config.yaml
n_layer: 9
rope_base: 500000.0
optimizer: "soap_variant"
Each number is 500 + 25 x the weight over its row's rms, rounded and kept within 0 to 999. Layers, rows and columns count from 0. Numbers have three digits each. The size before them is the row's rms in percent of the matrix's.

# q: layer 6 attention query, 192x96, rms 0.12, rows 0-96, columns 48-95
# k: layer 6 attention key, 64x96, rms 0.121, rows 0-31, columns 48-95
# v: layer 6 attention value, 64x96, rms 0.108, rows 0-31, columns 48-95
# o: layer 6 attention output (transposed), 192x96, rms 0.112, rows 0-95, columns 48-95
q0 088:506537529496495471498493492463531518531489463512459479518482469503477449526533492511525462525501462523460501490487454492516528483555496511512526
q32 082:498467499510486517531497496503514480481517458467543476474507475463490451485469490524519476477450512504485490517527518502546493534457492506514501
q64 082:529506454486460517494499512486502540456503482504508491555483502521495512508486528514481468529519478543527500472497464486523466503517544512501535
k0 076:514524526500491488483480497486480520506516534511511597505484516472456506465496520483485437469491467487468515479503521485516474471495549487486515
q1 113:496495471465542476497528521512542470492476504505482454489507521500516474528515470497496502480487581497516509532482485478496486522499467527494503
q33 090:502514530502517518470538505539419458490483501528493534476476494509510470553504498539500526513529459483526486482486501538449523482497523531494515
q65 093:496535477498480520482493560475523467508499508506448486511447547522504462482494501455454552515540540529492516485462509494512511491496460516521506
k1 067:520500467534478522504506490470500508537494490493496504505524475497534469517469477525515486547495497506492475526507531480472476487492505507511488
q2 088:489477488484510525509496421486474489513531483480438509501518491494470500519484423505504521486459499500487517486493515485519520500497450524508462
q34 094:464516491508466483507520481538521526494501558494505495526548530495505443474455524491457467501490528489520527515468524509509501522564511505512504
q66 093:538525483506502482507504447486508524513560503503513453530538469506507519508469497493507485495485511526455527496517463500484497448552530489502546
k2 080:471534522468488505484480474480498484521506523498533446494478442472506518484487507489492506507472470539479542532483466492492546442508492533485487
q3 101:528516481506492513484506535466488445548480481534502488460503553523486456519493493513482508497537521485525499487520461498499476548497451523489497
q35 094:498547496453510511460468511563490487495494484515476499496498601517434456505536493521506511516489524507483495525466493511459475503500554520511543
q67 089:488489516530474513469527503468483470493442504456491530486477495499510409474512488495519520500526530496481498466467509499453504483524486485506469
k3 086:543498499446510481508466445491473500541541518479453487498495447500472482495502509504481541476489506492494507506533489514480472497506528510499504
q4 093:518503474513500491505499524503529506456522523476479421464485525483488480504515501536497501493495579523498507482508460489528487495493504510479518
q36 085:493526468454532522519540502500506514495491492531541457464504477485486493539504527523471470478494423545534539472500519479489482490513513509531494
q68 089:450494457449522497481580515484466493496497503499490477485495541488503486490478510533468496473479521497514519542484544511503491517514512485491510
k4 081:476494450486512512530503491492508483509503511473572512523498562484506488509497493521496510532516505506503433471486475516477504484523504508469477
q5 076:536516482480490497473507514533496514504491486516486462508468520468492500490532498526495552515491485520455553497474441508471520493480483454463515
q37 104:515538492454530491482499494469463524527493475531496508448517463500500454523470534544490519489479493492514480522498515523469536521521503516531481
q69 112:499508505498468455497507531462481520513481497428485495510500513484519435482498484531519495547538542516532488459499489479500511495487511481469512
k5 086:486475479537513528513493451489492510499533479498529472520509510495462500512499466497471546465442488459516504545518493517475502510542446508469479
q6 069:511457524552436473476502502486463479500490512478467520526507523506504546428511516469529525491524506490457484472497519516453528495513522464464511
q38 098:481466501541459453493523481520477533505482525445483486542490516485494526443500481475521514484516500471499522468528487486523505476479446508465462
q70 092:486536519539479507452466494496557493535493495519523520517550495531470550467497496505504491509512502517484509527509459485502514466447558501501500
k6 098:499486493534460504511491529573522518494514504524484500477519536490471526508515524468470528486472533504490512510519463507500482477517521463470501
q7 088:499498515530454491475498487503523512491505511472556502538513448487504517480523515481498481480516436526501508503500509479488546487524526506494518
q39 108:515489478539501478550482489509497460451475501516491544525490478480535557499467475516562483524465508519540494507489496495519502502458471512519489
q71 121:446493538509478495485541435543500517526490505496504535547563495480505553524531476505489504481508475471481495480493452460478451494494484495484482
k7 092:421487499465497531446526489503506514479491473518524500505485531519491510520504467493455510539496509492556487496461441516525515503496481497523516
q8 060:504520557546438483480485525517481467513519514481536521509502495494554529446489483464517539501518490490498497520522491538515555521525485491465481
q40 078:478518481501497507479523494521496491518512457457481530522554481516485499476517520469488544508519542515506535472501475477515504459501510440480503
q72 087:487514510514495499480489477544490538548542505484511538527540524464540483458500533495495502489520527495477542530506468519530505513541514486479508
k8 119:510462531519491506498487537504472452478507498500457509487545488442504542479504477472492482514502503473495521517504472535487461514502463499481519
q9 091:484470521539478483515523482510509490497501519487534496549539461469540524475526497484495490495479492510441513537515483470451518458504479462460486
q41 120:479489523567469514477488480505499489484486512495496552526533506506533528501502513496486488494506519475468485512496444529504504494467488478493451
q73 105:472476534558486523487513483523483500506527516466487552547531491469524511523503494510463519512494472498495486493516440516463476480489461453498468
k9 094:531513554520480451487478518522502478519546553503465506493522461486529487464502507499509503457494520438491538539549492539491501494487513506482489
q10 088:510495480469485465479478500492517500567492518455475519505528481517493503516479464540453512521487490531439514531504479514479496482553505496477522
q42 112:475492496465501463486505499513524490512482524498573483447505536523508463472521551461434538486519480504484492562520534501512497497507520503542459
q74 095:456530510510519477488478460493510523509474506459448530510501485481524534505500508475533505514510461515492493469496504489540481502500484553494532
k10 107:495518439436494504511493477480519493540524500480488483500515510514491484493552480508463535502503504474452483530463490483502510498570477491514532
q11 098:492525483478507477478457498539502500514522505497512447502468481499545491467466499528550515467519477457513496507473463483498495525542481508469481
q43 104:516499479479509468509507508539488508520471536514479479528516535503558563451544493510533525479530482469507460496526487503549498552502498499503486
q75 100:537507411522512497533504498518486463525538553472510480490493523524560483462477491505514490482467464492529455482486516523528555516493510528493494
k11 094:500522515480539538479496483511448521508551527469498517521454472529496498505500480526459489530505488513494490466509507533528475519516491527522525
q12 102:474505506502488532460518560477510517508503488509548521471536493512515502497498492537484490549522481493496492486479471492526465491471514548513487
q44 093:522460505486466470495482543486536508481463526453502504498489536553502501462504512500506490523517509474546448526496499533506453492479472533502483
q76 106:542453529479494510501456518509514486540535459526484491498486476515512524521495436474518527512536534517487448520518526537535467458536527477487544
k12 097:497489494496508468453510487485512480480463495537498498498495525567540504483497516481505493506533514516545472498534500529503488497485510512497516
q13 105:495482508509512509506497499459482478509481530506434514509511547480464490550523476529525539491509491465492470501496515471543534441511481521534518
q45 107:511498498519456503509483541516499501523462505513447489460514464487565530501505473490487501488499487474491465490487512456508500482570457552527495
q77 107:494507533546490506501490511482484468471429472505487515519512523487511512580525528502464521483502479553478493487554490496462546523494505495532516
k13 091:514458465514505552534534512491483501491521509492436531502508521510500497497509505525512467489545498482492486498496484507493540472532458471526499
q14 127:490494493489491509523522501451471543495494503517502497509473484497507513501474482473493481511475497482493462479501501477499476472519524488476450
q46 084:479448494498541499476553517495486546476449454495473463476529461455490541524476507493530505473505512475522490476532498464502514534500473489488461
q78 090:493472505502501484537462436470488479476553513509493489476490547500528502511489495479491484516493518507490479510476473528509509470485542462539492
k14 104:535517489468522509537484541447510504481534485542545500456504473473506508521506476479516471502504531504514497508516517501491488471481464499520484
q15 107:484460534497489500497545463533495503524524486469485510536511569522473505496486476520473492526516471526455471489481533471493563526486480510487534
q47 099:505451516479512533495511459465535478549477508506496494529474521521497491523530481512504530491527509494455445488489552498519487495518511456495554
q79 082:497468517513506538458477517501491490492541468555478533545543525482464434482521504514483483497525473459468491505505530510481509463499478505461505
k15 089:506453496442526471454507503506505541492495485478524480506499534476504482518527543523491481524533507458506484486461569491541494514492517474506544
q16 110:492497540525513518443505527485499514480548500496528505481465471508447487500516521497487503508504490496507539458518473482486538471457544491563448
q48 084:479471512476523506509459500451501497544491499491546516491458518489485495504462519505496515512510549490532547468493500533472505440462502494494463
q80 095:515514436498495477476536522531494536522507484504478472501476536523482489509500483465476483521470485501491525498468511524465539489484558511453523
k16 097:511512479475470499476512531480514502476537513486474506491457471479509528523478484477530520509517517480486537445528441533496509534469476554491460
q17 103:478484476458503527532504525522497503470474508510467522536485543491486554472497522518520488481524509498498439491454500489486500508479512524477443
q49 110:490519519479516442478482491487539495498479510451489475529543500510501524482516525486482490462516484510517478470483495554509473493495529537470482
q81 094:491510478540532469504506460506479521476533478461467494506514524464459538509522470533491520486491530507458523549538464474449481493474488473497506
k17 093:474498491486478497508487519489485541465498483521456479535506512499496524527545462479502466526544518517520539492500519472546471474526545520502471
q18 104:417494476511514481501552488497487459479510507498497512523494532479487507468470563472519474481491502514459469466501487531516496541500477467498512
q50 102:476459499534502489511487475504466494467505527473476472552468481503527513524508480477466509466486485445438485469469498517508521491503493487467521
q82 101:528472521504467489508526455496515503464498493484478491495504498526502492451502468490534540508502492484473480524468537460524520491511548482499496
k18 101:464521516483532507531505444475497479504491501486510489506485545523497505524497582504496505528503521570484504491540498531540484516500511510492445
q19 109:543539544488484484484478520515555472494501517459495462503498502506542502496494508481514549478493490533506483444485455477483505453466518534472473
q51 089:486550539474543527521486480495445468512498523497480510459495461471519516465484469474468479547520512464473478515454492511516543471480525490508508
q83 102:512487514477485500494468499541531529507508514528516516525468533533511508471507554509445495486514462486501535520516485472504507470557495452527468
k19 095:485560506473506517500532503516516516497510459474500516511505483484547492529510497520493498512489461510515460501484491488525505484472520500487502
q20 112:499484520523422535507497521532499529494490495494485541569498513511497478474517506497472469478516486495499509509495459507520502532473513502509521
q52 100:473519542499501530509520524523487508480470515513497534524567528489526539501471519492469515460497482477470488513498482466467520509524499522525522
q84 104:511529519511510487525490525475502509505505521478557494503546518475532518502482521518505476465549520496529535540459542526527476492495523526484521
k20 098:528513518493505537465482480540497455535506509507537512567489535517504501542497523468479488490501490531487492449504512489543509510480535490451498
q21 117:495533473454503540517507520529515475501482478474504477510522494512528480477511479539503524475478488484511492520462520489491512533486477479515504
q53 106:470504450501479514492485552529480521493510464472504482518507447511480498440499504490516499528514493474499482511498469557475497522473461486510520
q85 089:478489466505531504483503523499504515470524492510529481502464529536470498512519486481470519510516491480474473517526531520522517502491451503507489
k21 105:427489528490472516517538539533517493511524464475455488517518521527454464483493478486486497566510504524474491511469480508487498475507490507486483
q22 108:522507483455524485463498446488506519535586476496503492518538501534443516476512516461507512469491472519503520505463498519487493528509502467516495
q54 101:474491496513517501461485527474500525494544515491495465508482477513474481523534471458499485501472504494492547498480493518503528429541486508542527
q86 102:521489464525524453488505476481508542536524519499457524535524494495518561499539474545515505483543485459488551531499506486490473550512504498510524
k22 096:514532484495495493503493503536533541525504492503535514501508491491482466466512521474448481457561484528455519486496485536527542494474563515498504
q23 101:518514531495488501528497511463514480508470516457411543491507481521521523498539505448475477490499524508505507546503543499492491501574520525519501
q55 102:537467518505465498515469492525496517478448523525492486480496497472535489468526493517549456473497509471474462499457496513487490513472521486456514
q87 101:485475525553494521478489556534459504521482515478458506494551515506552475493535496481505463468512481454505498509512513491480512499488471542534470
k23 100:514511546526490531487484471504508451512462492436482543539529510484454547492500517518482511496483467539475501464471516498495478506540456527496467
q24 096:533498504519501467507485460480510487513518508490517471483498488515515541464484497486473465492560487481477509491512505502500488517484528512493450
q56 094:507511507498491434445456521490491491471490526453508456520465516493504464500506484497497480512483442468488512508534492509513523509474483514479514
q88 092:516436496481530507553542481492499512481504496478482496458512517455485472532477520522505505477460531496490508543514524527503473508572479511512494
k24 092:549466511470497489477471508460497527518478546507539496482491517534492519487481486453521480501478492528473487500477492527535518468486515496485500
q25 106:474503469498515487507467509529495502478515477512532503481464476505520487498467534516538485469463509552536518522515516449456499511504512521499521
q57 097:516526496485512485490483492480474537501510477516513472463502508499506453510495494471488502488445469546545489488509474562484528507488545535503500
q89 090:499505534539501551506471515473554487495554465485466514480516491519484471523483531488471506516503520555525517497555468528527506526499475508488522
k25 102:491504484524458486498493525475526483493477504477534476452489524532558489500492491508506528491522513481524525501498527490473508503462477538480506
q26 102:498487503516515492542460483488498524519499498478472497510514476503494500546511466475459524492487489486492518568476540491497453491501457475479472
q58 090:511538500551535437507470489473487559501466491546489528510505440477514503514475467505533475484527537486468501549488484493494510495509480515492535
q90 093:497453494473472518520480508512543465452514530475525545492478478532448476524523507479511498535528512532497530502474489507516498480520540478527484
k26 087:512414449543540514485505477477528538500504477538463479530511484514476469531494490504498495523492480518499512519478496464456524498546493495482518
q27 101:468454495501497510489481518477461516435494510475532501528535488493527541501505507455460520487528485507478460512500540538425507484503507495483481
q59 103:521499418498462477481499521477495495490525516485522484520563472492522488494504497510521491476490512464501529499515542435494493468496507507527516
q91 102:521497484503502526487503512504484454459526520499518506513531529497534483519492507514509522457460463505486526519470491548506518514523483522520467
k27 091:512471496444489503545512516499518507455465513491524526480462467498507469530513515500485491496497488478486505500521498536474530509493499509528494
q28 113:532538460523463480523486499481498525516495504475502480504508464504491508544509515502481508438482486461468492539468542440508459523491502518513485
q60 104:475530463544530514538513469461524513514465467503498513485536523461460499501492519537471473487479496496484502520481499465446478534501451494467452
q92 094:486495501539507491540525470461495493498466492506549547499491497490523512492517527457439493503509463500494501500534485508529451511525490498480449
k28 101:526489492520465477544491495493511559504473518491481492534512481506506527481460508519457470487517512502479500490431513473527482524532523538462502
q29 106:509494472549521528515498506519490493497512577486449509518509547496496469489512514490513497480484514477527529493528506518518537462490462500541507
q61 085:479489511484498516508534555492516506478469524480506527504524513516534475530528500533504485497502565494481562521487441547468492464529488473498510
q93 102:519467499561501497492491536439510480501451495518493491540521507453529515467526510489520513506484484508485455453497486500502466530565494486490483
k29 088:450490528440504510474504534543468499498514500480521484492466508470536536519503563469502517526492485481457469528482479497481525472531515499521504
q30 111:482499470480501534505493514502475532545484446549477538514475526511465475504517479518475533465474475505517502475535509500461532509478506497516484
q62 094:520480466534496505523474499505469493485536519526572503508478479509512500509507466507479506476493472486468522460522506487479530469515539470486484
q94 095:491496533515478532512511480531489511511489498453552485486568464508488485456512513497471512507516516459480505481532509481463467507495490486452504
k30 100:521483498475478502492515509507536503508478491523517501527533511477514448486482484486503529482483467460513501499529462536466475484484517523461530
q31 106:537484496514473506509499427523520500493471501497527519534488484497519532467507463494531513497484478470548450501524482466522494518460478505481475
q63 097:526518504494478512542518533493452480476483514496536490452468475503511513540432447515481562484488520508490529529521452528513477506486506485479506
q95 105:542490495528506499497511488507460474482489486488501484500540503470477513533486460477519528453475474500509512467506502466454521530500522495500541
k31 107:469466504491492487499452471545528497496492549484503489511458523513473465430491466472507513540520495488512494525476478491542484503476478486522494
v0 088:496484476467535449521502507485534506509492520511512510544505488488508484517529489469475516507506490528540533488564510526491501540511514512480467
o0 096:498504448492472488495510541511487512530515480495494505503524495488500484489512534493515527484520523442487497490530519483506466439476488451529508
o32 097:473545516521537531537484453486482515476513512505545489487499474488510514523489458498480502509499489565524514500488545544494507510469501538516511
o64 101:496506488504551477503519534494531489482495490518537475456449540493469495497547505518508493494504464495462488509496500511477535545562502475485510
v1 088:502506510508475509477445485503524516495493500478485480454483458520526492516480518486506513546560534474494534493503486500518534492496510467483495
o1 098:492534489510500484509509499527512451522484527537526519452535523477486508500487501482488519463479494511557503506453499505446485499527492495466492
o33 091:493508504484480502505516528484481495484503480460495460537472501498524500513495515527526454450501499483486509495519473456532518537458490478526501
o65 092:503469548469482530533507510531504535507490526500503531512490454498513502482537435509454530533527503478475472474528490559502490466508474520539468
v2 079:544518454522511540491464455479541504474496537505475483517520521497512469502494496473521512485491518506507547509454500496538507494510476500493488
o2 096:502477523481520456513485513516492432501483527493480540503512505463455514503513497512511488505490472524515465515497508494573541511493479527471492
o34 096:507495488520485535482473453510497506455533513532532528485478529508517509523488529454446486477550484516515539504532474517539479487517501478470479
o66 089:482553511472511455502520494429513491556484481506499438482529448508513486525508479509497512526484473489480474508533500465443496458477471517506479
v3 082:498520483464507482475511492516493517505473505519504490493498543508500510446521496471502489508547500463508495479521470468502503541523476481462547
o3 095:479459516486487516501511496508504531488499533513475431464505444503450539499471507513484550505483451526484519510426534488529458524480514502512521
o35 095:513530453494497470498524504489504475520503521488467525499500538510482467544510499470505533503507528474491501486485526544472502466528544514459481
o67 098:507482536536529473514468478478501505520476494464513507510501491495529508486526492511516483447519540487466509507528495497479505504490480460536510
v4 098:489471481525520482521480519491493538511507468485557460540490513475478509485523525543492470548501432541496501486493503451488490480501524483497510
o4 123:470504473485520514468474503501510498467497485492490518491529503530476526519482498508492480469458527475496494492513475528477491526534429522511534
o36 092:509548489517497506515515487522451518498494449483461463473497504519456480492512521494512511537569489519524501493492539463487456518467506522497499
o68 094:483503503455496469522525479472538479487474536490526545535511513474535489487504534485487493510483501493504511523539481495547505521535486471501503
v5 090:494500476480488559483484484505482467492491512489442506471526525503474533491504503447501471501547497509521511521499498490489444506506484534549497
o5 098:505540490522550506519524525523459485447486481537495512507477481515480511479508487548498488484526538505494486524560539474542537514515465479498490
o37 093:518485508482483565506474472491527508556545507474530522514508531498523481544508503469500514482508461514514510500501490531528536482486543523515519
o69 103:500509511486464470471536502513536520528474498498485501503506522513508520537535523521476468490509548493469518490482493524446468476536533499490504
v6 081:458472509503499555491498492502486536482542511480490516479464496481510456498536533503487528499524484521467482494541519511497483485470495469488530
o6 108:515476485496456487575464502480489467505502501506491505514507477490556476486527515492499495470489497496516538470509484502478474511522451493505479
o38 094:471481501488482498443534519510518460529506498501534518512513516535511497472467512525493524521546504446528490541499482529563462533469544525497493
o70 080:536485508495508492524512476519490500491511518491482508463472516440500484485476473460534468518488507506507493505513476462491517477488488473468500
v7 083:486502481520508488478482501575539528482502500519491490504511505460521514511454542474515477538473480497513467524469481506484505469570508455512504
o7 093:533527477431502484455455515450487521507494485541489495472545523478482478481547472525528491504516530484523538518485474495464520517495516487492528
o39 097:490514477507490464519518510496508522501529548493464521541518509487519450505505522469507486466476548495431524516517512504508508549549463549472522
o71 099:496499524538495496543520482532503488500474481466508467489472510505503498500483547498457474510501483491486526465503520527523471470471514447519436
v8 098:537455515462512496510471516468493459524521453482524507504522473522531518483519476521532481497454489445474507487486500506512476504476501527433506
o8 119:511485511498486499517497504498545491492505504482532472479494495516499474510525518511442549515546488523497508499516478580521531489492521451511465
o40 092:482500530566475474477493513472460512501512488478521476519465505538491501504486457492525506538522455460511473526526494506481517466490496489510522
o72 086:525493553471500530458477474508485498473466517522512522493482541468519492485473542477490512462503501486494524507499495482513504522508482501509490
v9 093:511480506480505509466451504478494513495533507507481556482554499565481555493502474506524508498491500496479543524442534549505468529523484506538506
o9 103:488505521478495537488478545530483490493489487507490456452467531470511457488530481516496522543519507474492499485465494543473495448486499461520534
o41 094:514498504486472465522462430510491490504509525471522488522517512478457492474490525434498509503491487453491501488481558537539491510488486484503467
o73 106:506506483482499473528516533508501490498506482496480515538550491491501504500474463504514470499499509535491537471524462464499519545511459532477497
v10 081:511482516470463537542493504474538511509498508513500530497494472519492533470552532494450498460508545517507517501521514477516491491488502419519506
o10 090:476496483488509515495530508467483484529471520498513516526483538542488448464476490530525479523524494480515498534517514504481487559493474496464492
o42 084:478463477486481497529527541553521455477531490469440525512497516502485492475478498486500538510482508513517470480555538463520493505510497462507491
o74 110:526520494495524479485484459501481544517485467504539502453566487488482453503567515520489507480493480503510530515474510514473506502486498535522496
v11 080:487522498488506503492540522428507482508507483482530481518522499492489477478486523495502498521534442496505529529512504508492559544491500473491506
o11 097:460461519558472487489464522531465494476492488467485473529524508517498502470493483455508504521502476436510513490559515514514448488484490456506499
o43 090:520490490531522432550502518484486483488500486504502449462499528477503523502504548519512495526481523539487475514496474546513534539501523500485516
o75 102:479535503468521511492485473487555499499527488522502511499525467487495541533467472510511496487494468563504470493487487513446496488499559544501522
v12 083:514455504490493505504482494508494506504544498514552507508521518503451519466468524471460489460498535485510515474500463511472529539489500440509464
o12 098:498527507530511506492490506484506483510467514492598492484524505493500532496501524491471507522521508495453508483521483489513482487500480564514501
o44 084:468552510491498491535504497505507538503527494534466546507458517483485483480527525497523469516494495492499458536519521498474480561518485464495502
o76 095:513499491490492476508476465501500533504511487485510474484512539523469491509463451516475492494502518523502533451476512487514507456535522523500542
v13 092:528516526495513516527523490536485519518500519493500541483469476477504470484513524481527466490538485460482482525487507496470543500552478505507475
o13 091:476501458479577534513495505457500502543509494518515447478523474474522490542465476510484535512436507499500474493476495505495495479544487489504506
o45 102:499447461542492452473494518474471515498480508506486469506473543549539527476505513483538495472499503462522528509492491470478517539504529487490496
o77 095:501543520505471519546524464524536468498518482470487520473561507516453463498502495512499474517481512516500477488513486534503491497512481486514508
v14 092:527504470535448453483512509497507480526480495523529510525502590500462454500535458493488476482517489481512480501494519519505559514466458510497529
o14 102:525479541511528501498476472485494505502520476462488528491518473493486458496494473482488499493511490506503503484572529520531475477506509505518451
o46 093:498476471480478473497489499503462550506524468544448431486485497520495514542486495539505506517468491484488509527489500483476526503494543475482490
o78 112:501483495508515476493501515485464512475445467451525532470476507469495471471549478501512528495513492514475486496466529501487490528496478492499535
v15 080:485511504517488507502510485512504495482484470488532499487517510476516462467466494524506526474512525490506472454499511513502489542476492450494548
o15 103:498473518445503519476491523482507485513519481566495495504478532454474496530464506432515511496457508498484525517477470532508499532546525499488490
o47 092:495525503518462498520535516535523476527518536481452513512538472548495536470512466516525489526520497554528468517526493483450473435501472462471489
o79 090:456520499523491540447474475503504556469493475450500494519541511491498487502501505505479499487521516504503463497515490497490543424504489519551513
v16 081:519530474539476455460503462528544502480481516488551468529483514506488494511490519514434495464500504503513479510457474474513494467524515494487531
o16 088:462499500492518546509490500508503534507496492497469511471478510515483489521503494512518486506488492496489511453491469504493459519493504474489546
o48 092:522524477542511479517513502437526487490481499526486499495478481486498482482485488511515501486492598500527515506537500473511550502536494490504468
o80 108:542504535528458510509479484501506481495491505523537511506483472547516519525504498481483516518531486520462534503472476519496507487499512509499518
v17 079:536475513558510462475469488532525492536510507505479470533513529488466494469440483478502511540510519510486455525517527435477532483497513489484544
o17 107:471546520506511534480526487479491527471478454493485533498541525460503538505502528468505502449505500500522532501477474487518488518525501504495472
o49 085:506503521471515474496494464475470528529500509449503505520470541537499456476496545524536524523473467511470511524484487504543530527503508466495506
o81 095:498491481525504507475481500497484490510498499499479516524538464517510511494479449454528512516476522526520509482529507509536519451482488535538481
v18 077:480530500503505483476463498448512476492495522504473536461489492531490505491510514455514496508450480550514489473499544479463533543475507494548533
o18 106:535510445514454496519522504449502486507493513457500485481491516501513471460480506536502521506487494520469486525468494477496509499520488459522481
o50 080:538538503546529489527497526513512481501485529479517461482484537502476555487545523495535495458522477501505503481512489551464514531512499536464532
o82 090:513492518510476489480466533443542486500516520501506524494512482516507533510520480426463497495515501495542520485545464508493542494492450522548509
v19 082:512495521489465486520501457500495472514522486534542478521531512503467469480506473486482489470513524515519538454451535463516508479484513468521473
o19 112:516500513539524486526515551445506473473533521547495485500528543480520501535486485474514525500524488502488454483517459495539501498506495533489491
o51 088:458515524475496531492499490488538446523505474479471517498504497537467492461534477451505479554498506488487492527516544522448531485489501430503492
o83 091:504505512484502477485490469567502519541456509494483491486494506458488502493497497535501539514472479499515515513530529510501522518494525474469525
v20 100:507444516515493491480521495526468487452493454501513473529458466501493492490458501498497495512545521516531509465506554490509511485516513491524483
o20 102:519512506482478503501530501464495543488466486490502519502558506516496471491529499489505503483521511497488496492472469478488487500530460541513560
o52 098:450504472511500519519530530496502496506491456545501514488488513529481541475451481509531505524457491556553480488511488531500504478485531468513502
o84 105:528463503474528503476473475535453477455523488524511511491523537461483528490496541484527494490495485439505512502474508533493483553459499513498478
v21 090:481459502505546531519531497499499527563540492497553438490531517545511517486545517481514512492460516492482525504533476530467523481457487501474521
o21 088:494510512535512518513481532524487483475497480509452482507501500489517477501442503524496520502524471497499474515487512530465496482491493528502469
o53 098:501523485511498521475467530482491502485458525485515508506521462506527472488530537515464519527549531542479478530537441477514498457507503498480481
o85 107:512472512533472481520527495538502495518485479497524534501533498483498518509539512491536497464419459482533505473512541497484484535480492491497526
v22 078:530472541508497508498495509483481498511450496523489487522478459494506471482495506489471511497510524499486466512442466536479482549491495521507485
o22 085:471486490519553476499445480464482488494485486535509538459496522534502534512470497492499498511486491551493515525486506502484489474533517459530507
o54 086:531510517462480507496480501498527482498525523505486489486503522505483476513526525476524520520521525511530504490531494454528539514440502514521485
o86 103:524521506515502481490515488539468551498496482503513469527493517505499543501509479507509499477498503460487473461468517501478501526467562504473510
v23 090:444496428525468450464516510541508496513451502499530539535520486487509503527533499513530502495500501487507500450512526509506543479495549521502486
o23 097:552465521504511473535500518460471496482490452540519504517530483462485472510494477504494554476510501519495518480513488505516511515520486511464508
o55 094:490521470482532490477473518496504485519503527495519507472441508461513484472461508515533491534490521440487518483472492522473537543474480517511495
o87 106:486505488496494539506513478490504502524504470524451504497540469552492502500528512442479504528529483477509524503490517503504486499488476505501515
v24 089:530469506455478497504507501456518512521510494476458540471503453542483517469516503477503525508462491500463524521511501527474490514457463520461516
o24 109:483499519535512475523495500535480481477504537519591477477523478454504474526517491506479512503544514464482517510535481481490478468530482512503487
o56 082:480499517498449499516551460506525471483493501494450521474518485500488514470532507478513484546517476519511501513559488484527531490454510482516475
o88 099:481522537497485526487519476490487486505484521469436525527489503551518469529507499472499474472499541488521485486466506537523508536497508497477498
v25 091:503489504490462505517496510470475473515484469508501478475466445462492506509475500440502467508533524494513507520484530454504498494533496536499538
o25 100:484546476490487546468523442511507471479473464482494540507535531509492491456504486518490499479494513486556542471460476475532534485534511495499506
o57 106:512537492566494515479481517544517545507534513492525479511490490504513537519465527488505497462465481503449469526513499495515509497486519501497526
o89 101:519475501433508457532553525494519522504489518495503470431439488512470479478531504474553497538538507484479499497510511512486475497478544479481497
v26 083:524512486485495505512487479462502452477451492474504488516551521465473537549489495525492490512503472473490523485515504506459477484490516496490541
o26 095:450479486531509516478532459490497497512488492543458509499527511527514539506514536510500519500514480481506500521522504468479475490542497493464519
o58 104:507498519530472508490460549526470481484518535467546505497499502471509485482461483493451522498491502486484510534513493488525543477472508511528531
o90 090:506495497499483474529496489462548509522480531474456471522534531523578519473484490509559506520519518498493504507499466494510504501499493489494531
v27 079:478516527480506484501550532487504511470499515530527494518498547509498486480506548526506474491544496469512509526475497498516551488483538486475512
o27 091:474505513549493526484486498487520522503466526474494517469525489480515552478479522518491529509484494497471423496480509528526472522452460529490451
o59 088:507487487487479485456495534535491491519481519494471518515490459495524523504498510482465493510526504476500501473526497495519503487511497463457516
o91 104:545487488465511524557493484486482487472527463524496473519461540522498445504507487516524503473477469519505545496471518451486523504521519507528476
v28 083:527461474513529492547494486526551513487478503509471463538455486487520498509483543591557495486500501497498507511498532467459524491540481461525516
o28 092:502541512477523551458500502448498494474494470516547508475489529518517503465481464454493502479510498503492512481512479507485523494490486498442482
o60 092:510469498484509480498511499513518539489508538516480500523463463490505551484479469516492511440493531519560486476484494527442493435486517487535514
o92 104:508463527493472477551474479521493456472474534503476524524515477486529478539476540510510460501483477492536486525537487489566501556510500530539528
v29 091:487538492514478486504556504526494530477495540536524471488491492538486479507483482508506503505479513427494538550525500494525498459517471494491501
o29 102:453506530445497491489534499507500492494514495478475528514523480515425483479514468510483479510508461501496481493486462509461517519496478497548517
o61 102:531535529532503524550498526464477527490451534503500506480453471500531544506516500492483538526512553462476496439502503532530463508490510506464439
o93 100:520498500545498489459452482533481436500536534486474502465539529489562499478462502543543480459504498549525512542511513499510469489510525502477509
v30 085:537464516527500501476483533536503504513516517549522471443465503456546488524549479503478485487534479489505501529505524457518523525503549469512491
o30 105:472509476487523506527508526449497541501505426502508488473544461505465519489503528446531509516514496506478511504509519525454489499499471508521524
o62 100:503523479525457508436473474551489470508483541505475488490503487516511491539495488533458487468503503489517493521491549451519511523548507488522512
o94 108:510498552485480517542502518521499501486512533488490512523492499507536498481513485526503510431525508485508461520525464542541503500489513524467488
v31 089:482475475532490487475456494524457513480524482468516525458499478527430466494527567521486458448523490478475468506535504493479484494550509487510480
o31 100:535495518522538473455503518466503518486513453509521514491470491487522514526503492481483510527464531510531548520461512502482505446421518495497503
o63 112:483486500480501529504511472495480493535527503505467490510526492521486556501501519480473467466507504502545452482555481515513513564565467519541465
o95 096:531508481542479491501504536492513519466437531469525506494514492499499461488491509519497520461531491532453550495522520538470480554540523505448503
q96 082:512442489512498505505469499484446552506507521480505487507533476508542533503454484486503535513512460442491514455502535524535563506497535498470460